config = dict(
    n_layer=14,
    d_model=192,
    n_head=3,
    n_kv_head=1,
    head_dim=64,
    d_mlp=512,
    vocab_size=17590,
    activation='swiglu',
    norm='rmsnorm',
    norm_place='pre',
    norm_eps=1e-05,
    positions='rope',
    rope_base=10000.0,
    rope_fraction=0.25,
    qk_norm=False,
    attn_scale=0.125,
    bias='none',
    tie_embeddings=False,
    parallel_block=False,
    init='uniform',
    init_std_qkv=0.0351,
    init_std_o=0.0,
    init_std_up=0.0351,
    init_std_down=0.0,
    optimizer='soap_variant',
    lr=0.00717,
    beta1=0.95,
    beta2=0.95,
    weight_decay=0.051,
    lr_head=0.00891,
    grad_clip=1.0,
    warmup_steps=200,
    schedule='wsd',
    decay_fraction=0.818,
    decay_shape='linear',
    final_lr_fraction=0.1,
    batch_tokens=65536,
    seq_len=1024,
    doc_mask=True,
    z_loss=1e-05,
    train_tokens=144900000,
    steps=2211,
    dataset='wikipedia_en',
)
Each number is 128 + 24 x the weight over the matrix's rms, rounded and kept within 0 to 255. Layers, rows and columns count from 0. Numbers have three digits each.

# up: layer 10 MLP up, 512x192, rms 0.16, rows 191-201, columns 0-191
# down: layer 10 MLP down (transposed), 512x192, rms 0.155, rows 191-201, columns 0-191
# gate: layer 10 MLP gate, 512x192, rms 0.155, rows 192-202, columns 0-191
up191:116124181146176182120128144170113103115112173117148108107161165135164105106152116096107155143158134146157143146079140194098093125129114080139084138139099120165111119133109120101132130113159142126123101119108167143096128150150138117052171135101138139162132122121120087142130087104123150144136181125098143151134123105134140127132075128147131123100190143108079121116116151120168138167181104072103129123147088065118126175144106166129097100085113135172123143129103123101137115145090143123186127151127144150101111097129107121140193122100102113166169126166138110117112139092144082118
down191:128109103171126169134149161141115093103102133107183151100108137138108125135131195128108153123098119156119113127067102146087121154102092135080092131187104127147158129085131150129153141105121135108167108149105140150125113138138121128179140153186117138115119091128124147152140098080114127147113128119149128150140137117124170177144156212109125093145139078124125085137059125109091147074196086148103162145133168110104091121161110137129152074128137106140112137123112161112080122145132138182151158126111126130084139163110120158105128117149093137109121136131114094111136095131134088093
gate192:142139146124132173135090096131141165126137118125108099151109126141112122128081145113132166109175121104066071154070171126141135107147102144114162120134085120158099138104093085118144112147150097131110148150135121122100167118087108143108144107141103121113145117136166090134143117155161113115134115088165147118146117150127096130100092182108137158140117169139160153112131128144115134128154134081119092123104123122146145137118125142172128165071168151128077181106116137102146132083076134121127155163114138106132151108123121160112151125143139148081088102113099126134127100161122131161
up192:110129068141074165133121093151149105087135109159106109087131147183135104098192130109126107117083131140138149144157119147158124063118161119106122136147141123099105143142136107108108152125129110157138118093103173125120132166111144130145138130110128114113132136135126195119153139110103118103096128127148132145167112140116136158122134153102097118111157131141114147100153143117142140151128131175139146129146108122129136147105182127100127111156091143117123146150136154146132100144109145170136107152138140131155075137162160151124156090143155142157102132144092148153120109069172138111
down192:127130149112178127151116090131132176130145128126119097134154167157107143184113144172110122144146133157115066115126116168130127123086177153126127155139133087124100157112096122115143085121117111093126123104156124156099180126113156134122127113162145114118112091132171177111134121140119161167088135082170129135097148147108095129116105124105117133064119115124123150146154119160132170167135129131133130128133100133152092110114105128147107168120112128130121136102121125172126145119101188099088150127162117090118095124094138123140129113143140116148071128110146137129094122133148127120
gate193:128118121123149118140135110121180121152080106138111148165088133091081133106124176154181128103124119149143098088114106068143151120121156095153134108113175097124136087104157158149104130137116124078129165116177171072152156126159099135137160102176118123085083130134127114093121142172130117156146150125092139122131083119120118144120096103163123149123108109125166100147141109146133165115126141106116160093102107138125120132141141134148146131123080107130100141176131152146105139091177119141128135141170115125094152112117104085088141136142115169146140167098145119144118143137108143117
up193:110119139133087084075111090159144145141131140143140136139161157076145164163121123105142121116075103050095139126065133132119129086093146145143173151086115127165125134132155094112146090104143118168144128133122139138126105148126136120107119124127152088126094099114117141139161124119111167129100116138181149159104122115138160158119113096140127136127110138097154147140088166171131131141109113083150071169181129112154125162142104115123069143134140143125159171148136145099144119125148096164093155166122130108121099105157119144109154145129104126095133107157112118140141145116111129110
down193:108119144139054127121147147110119115110104108173079137119143106113111205114124135075147126074074077091127098140114137110120151112095091173121154131153113103141160090139178122116163148118157109123125108202104123131121130185156124132092117147073136130139132129135130132114136136135130103149122086152139131170122119156133114077112160122141129128131129116123097125128105136120117133120152137144156111126104160150073120101132126148102127100161132145098141145071135134119137066111149128164121110110123139119091117145137138066168173091138138156105126135193136093121154095134118104071
gate194:108086145153094145134165138147100142087135182127121065126162119150097079090109161096112140125114092098130156087129120114138126138148090103101159112125129137153129124144120164101118115109117147157151131096111147182138151129113138170127160117143172100112103130142129128123126095161130161136127150108127083157147102177106111144127142176110188129112135147116132114089087101148105136138140108162100147108119116121146125154156101116136123106159155129126170108101121114158117102136140111151114119128134159097150139130117101121121156164126163135105098172133127171097145131098112138095
up194:125118141134157172133156138149151111130114126121128111139124132106133172093152118138124135139211105111120135121149132144125122123090149072135173143120151107115151170106154095092139169091148106101150113120153164134142115124139144136111097127128106183099134139101081100144162132145128100106157122140110148135114113133105160142141175148124141143137095157091173115101159108133100143100115132110162111151115148165180120111122133118079093113150115106126146133178119139108122118147080110126126158104128110123135177125144115130131109084149130112135128112138157128098146153159105129164
down194:121156075121180103183135106118101080116139104152119134144184144154116121091101132145122104161158108090109123183108143086136110106126145122098156103169125120131118102123147091081146109142134121126165131094078124137117144091122129130121130131122166131096134126135093132114135136096151143108180130110138111122096087106148173147136089137103065119147141152123135178127100133134108143121116138156115089124107145118129125129102092081105095094172121134147106048133093159131116115134136086128130136144118113153153135119148119119104126159145138110114133139147132085119142122142119158144
gate195:154144160100109124137156135137147179130117136129136147058111088138149170142146096090140147155125178123122119126111132150095115135139081130135124100134170088170113153153134090131115094132088133134111112150167111137139164147106132157148154112140141110103130120101135150126132092176118095095124075106121150097102138093141125118109092142135132143136156160151121128127112108141129112125111122122103115111153125126138144141151089100145139171109128123119136159133113165117127101128105074139145106157120133114149120110128129139132160131129094098129121108175110134143101089140104130132
up195:115143152137145167118134119108132113125118145133101122136120170125140128100119162145159107117132070132134152133155138130135147160134152113162145121106117129108167132135098170125135123130138124110126115145145129123083107113121126096095106104125138087109102136143097084145118126106104111154108124103103150160149082133093155146146072095132145142132134133163115115139134137128109101164106138128128110121140134120138137122091104123113110106154110101136140149115109083120122070139103120111134136110108144094128145106145154102103099113129105118119119126141131070172128081117109118108
down195:119148165108175151137139174137100154146148098134142157112134124131125114124115120117144163109129137124119137101131136134109104097103088129135124135118157091127141136135106106161153119137140123114096114159119126127113109131130110182089157110126125166121155161134121135136120109094149133127147166110135111146127119159115142103108125183123116118119124132134099107134138140140113149075164128126128111125119143106119128126094133105173136124110107157126105128138127139149134152132079115169116138084150173154136150172099116126123122145109152121159144163175116126160121132115101095160
gate196:119104095124101136129170138133143121098155123145154131132113131161114103139148147134123110124114083136110114110153110119085126093115129136129128149146137097115131081174133143146133128076151123146125116097137079137140107095132126112093116125137125096109170100105174103125113142134092130116157141138115095124164136135112122125170114110128134141121113110149140128123110153131121136091135128099140183121149138100084142112133124122127103139136132149102143120111134139159149116137114134132123142129139155120137140122121098180140112138139131115105198152142098138154137107138161169105
up196:109123127117154160122116119125113132116155128141107123118110123120164141158119091098149146118145122137170144099147112161110112145134075114102079119139105134130133136166120141136102101132142150112138120127151082108119097126128124158126137144130125119097147115115125144109098114166124080147113139114140123114121150120098135160103114184136124133152108132100168128097120114123166114129134144121116143136140125130114112119120137145128162089129102134155149108153165094116140139120143141123150127067134125113139133131142160116105170163099141113141120114123141144153128119129080090122
down196:129109110129125155117116126133110096103131146110132140150144122142075111113119108124120128117104108102098095093113167099121145095085168128124150169134125127113171129126126128165133139074141116153127099146099151148131141151110169118110125104108178151087150114131163128144114147100116124122139113087092115077130129140118137084167146131115116134137181115149139120152113133110082128143132116135169168151133128103101148111139118096134072144092149113106123131133110136135123099141156139129155174169134148119122158113111092123116106125135098117103162145104119100134121105124141163098
gate197:088128131122121149100153102119163122124123124140155146094131148139142107123115132137072157128100132193127082136152135124134129118141149070134129154123108102140127142115150089135095123122138114159090146122107096119137143145133109137137137104154089151087098173141133135124168112126154135123126121142098143111086136126141128125141130131116157124096163149124115126109143146142133148132160134157110156121111125136151124138088131111142130133194152132085087136143137117127125150113179154121147167150141122149140105136166148151091124114091154107131097102151125138154139099168132120126
up197:124108134133152172110146134150119103124125108102095158125125121127168128126151122099130142115103123094125108127144108096089175153170080116111125140152103132128128120108114122137111130141113138091118115141116122111120123117085131154117096139162126142098118110139100124096125135128100104116142136113160144119131155107138109109131112136132132126141111142153094118109154084125136183127150123131132120107093149147104124152177165111102149148125102124125105105129122118095110131159079158133123128147134159131123142131151151100193138176142116112134106132146153157125106131165155134141
down197:111160127194079100106121119131120092114131131140162135114155169127119138113149140138122105119123143146123118128137134129127118105135109118123161116152097115116138109151185134105093143147120103143131174133132110147174154131144099141116122133162064109082144120158136181178189125120132137089108160124117129098137162119152105122101091152142123125112147100146084112091122108172132102157122140116105110137162149112114119134102117153117125117140104107103127140112143131120130074125124171152158125165148157142126152118126122120088117136127130125137146117135121171111135110130122125162
gate198:142111123127108131112105121101124131145133159077097118115107088131092113092071174130135130101120106165128182113147138116131142128094126130165117142147132120135111114117164112133134115150092137127077129140164151127135154145156121132136147083117118185161126143059121137117122116130120162132149118113089131113103110138126109100136128137143111165142136129099167138121116101146145086149124128171125173130130122116086141126116159129119111138148131135144109106108120156144120132144113128108137097122187070134129145112106103137151112141179118145142149156135142104095146120179113153116
up198:120114156115187171127104129151061115142093121102115162123079119110100126116133119110128139152136127127131163137151142097108104144109127110130110107154145121115140107096186132089141120163115136113160118127162101153138131100153091137110150089065116162113116119132173124115159143134173123137112133123093145152165128108118119132138123150132102143143099143124144149126152111134124145119093109128132146127097127151080138106179148135135127116135187169146093155061145130116156129159056201163126083103146122122157147145115117107138115156149149140164114127109133118141136134138137097125
down198:132123121164114100140105112103124084115139101112119162162119091153099108124146119134179133101187135147133132144150179164107131133141159079129131087147115114119110139128154146080142150108141127096141118166112114127110115073175137131096095078098118134172131112119140114085083114154166163134119104112125115091149122097087128136144082094120113120100149172155168128144102082128125105111166147115117109145110129107106134112122148087125120116164130143098117106078161118130122088116125152114123127141089115165130120141133114140138124121123164150154073180143129129107103147135128168158
gate199:154138098130115117112142131114134115133110136105144143135100119113113126103137134150133119125118152176078152150131122128135121122133143128120140169101121128098119103105149105120145118113154122151092135177166102136189121113125097141101088146163103135131142117130084140130133119176169132132149142153127144128118136111106122157153145188153089126133139123088120149091102178126146127152122130126135155121107157094169150137093127133118103131102098085149150114139086146101116113090135111115096125129143153135154150135120108113117146141139177126070127094095103123147122115141141123164
up199:154104104182166129112147136100113151143147147117117145153106144084131124107110122161122090156167113139126108177125155113100114119150181142129097111108185119112127117110166103123148125119120128130148141185142092147167090088121104158090127134122082130089135121153102068136158113089130114150123114124118129106124093124134134125130150154117160134135135147076127127141122159114108147140126123085117132158126189116163107137118115114122110140149131096131115110110121141147125123132162117109123145135124146149120139115137111083113119133176158106119111112116114152075159100115108102078
down199:189129125116150149142135166113126109142125129150146141127164153105158071126145113111077109140112163110140164163125130122114100143133093061133097144124182121111098114122164120093153102159166181126127160175106159139148097100127117169151165160093091118136111107132147131134139110165115165135143126133072117144151112128186123152120143170147154124163164133103146122155146131114111120102140172140150086179085139117097099128132158107118130120152143120156127098140171153155123146154133168129157100108107162174110102100121145129109155117168139152128090132081142134126122126058139125104
gate200:129106131110089152139172118127154138124122141170112165130142113127108104072121113145114139139129122118136091107097123109144082141151151149130099111132184132115171113120133146128130137119105144114081145113137132082148097093133107158151097131093126143124116096097163100098142130159109110125130144124090124090124131156119098104124128132124118141102125117142128151138141112102156136143131156133092112091140137148149125160116125103117123123103157110146148151128147136089133124118123138175114115088083110150138110128043153154163109178108138132114107145151143143132111148165129147168
up200:105109134154038132140159178132114111118106120107171111122142158168120119105139123144098090098184137170123153136115132149104120120177142145125135130132153159126117121135132130155160122140129111126084110154144133125100119118109091139149118136103152137101118102141145133106115111113110140114114118115135117154119092151091147125110100129087116108130132088116110136157108161142079092138131126134100131151114108128083156191117070139124099162077119143142124125124111123117122159169148078119135140139075141148129133117104116184127130146113136090133152171138175111107107130147150100156
down200:132124152130138142125097143125086129168118156132168133110167124121158125117123117146113128136133111136113128159113109121069143100098111130082133102130091088154170124136120184160087114083130153139119125110092148138138192127149143118146157127166115126085131163123122120121144113105147119172107135119141123101137132104145135111118111131111097159110163144100113124112090092126157132138112098127143112132152145147106131133167114093108145128128143134153179122108115144123180131149085101104144124117102094138143101159129121072104159112137111131143135152161128101129118149096139189073
gate201:155117149171101147173132143117163144139102129101135125117125121128103121148173142103178125154094110142162111135110151126121113159123112146118144105104179100148119133112100129106109136149137147125120127162106165080156122121110155144111150183107104126125126108113099148156103122110130098123168138137124115147123116115127091155138140175164174143132163168117139143132151135142156098133132135133093114069108104125146150105119151172131171109096137109120101144119154148118122102127122135154080101151109091149151179135132126143140164139131153181147101081141167142145127128118118116126
up201:104140091118156176148111128147143123127139142103108104152112116145127134111139118131156115138157108115172133136106141122153098120128161130161118108148143089157157126134158132125074122135139129115115170134118141093127113130135124129163119146128122140090123100146133148160163100099129077147174147140107138096131127109107124130132139101122147135117141117092099147146152134179089100098159108090119159099120140118116090087168112119128179120114162116174112081119145144092136109130125139126134069117142126097123130125103135139138122171157131168153141125164188140134097086114142110116
down201:174150096192157123121093095112162150115132109132084131114122141109158129121126179122167130109141099159144118169118109137164178113123108117141123140131153145165119119120123167138112114155136170152123133174151116124113126085123121170117133133126130141108095162133131147125112111137100153098130184139109125128165132154168124150122155081130121129131141151136169147129114140146136085151093129130169137113145109125152117122151111123132148127118100172154120148159109084150116070113125134128095131174114124114146151132127135099147107157123135129139113108103101110136143118105115107138
gate202:104146142120100118170117079114108135098116119113122150110125115141134125128160136135158117127150135171116151088108096095178153155122167157118136188137146139144166150127121140094122149182110138107100172137149105116172114121183153154152156142123125125126116149121159131103086146154143108088097115070129122106140119139116086121110099085148148116099127135132145084140129128100107134116129135084136136137117187118172175131111145112142086153088102077159113140144123143168109118106120156128148103161167129106167137133135141133134141140155133103114106178169086191138146152175144124154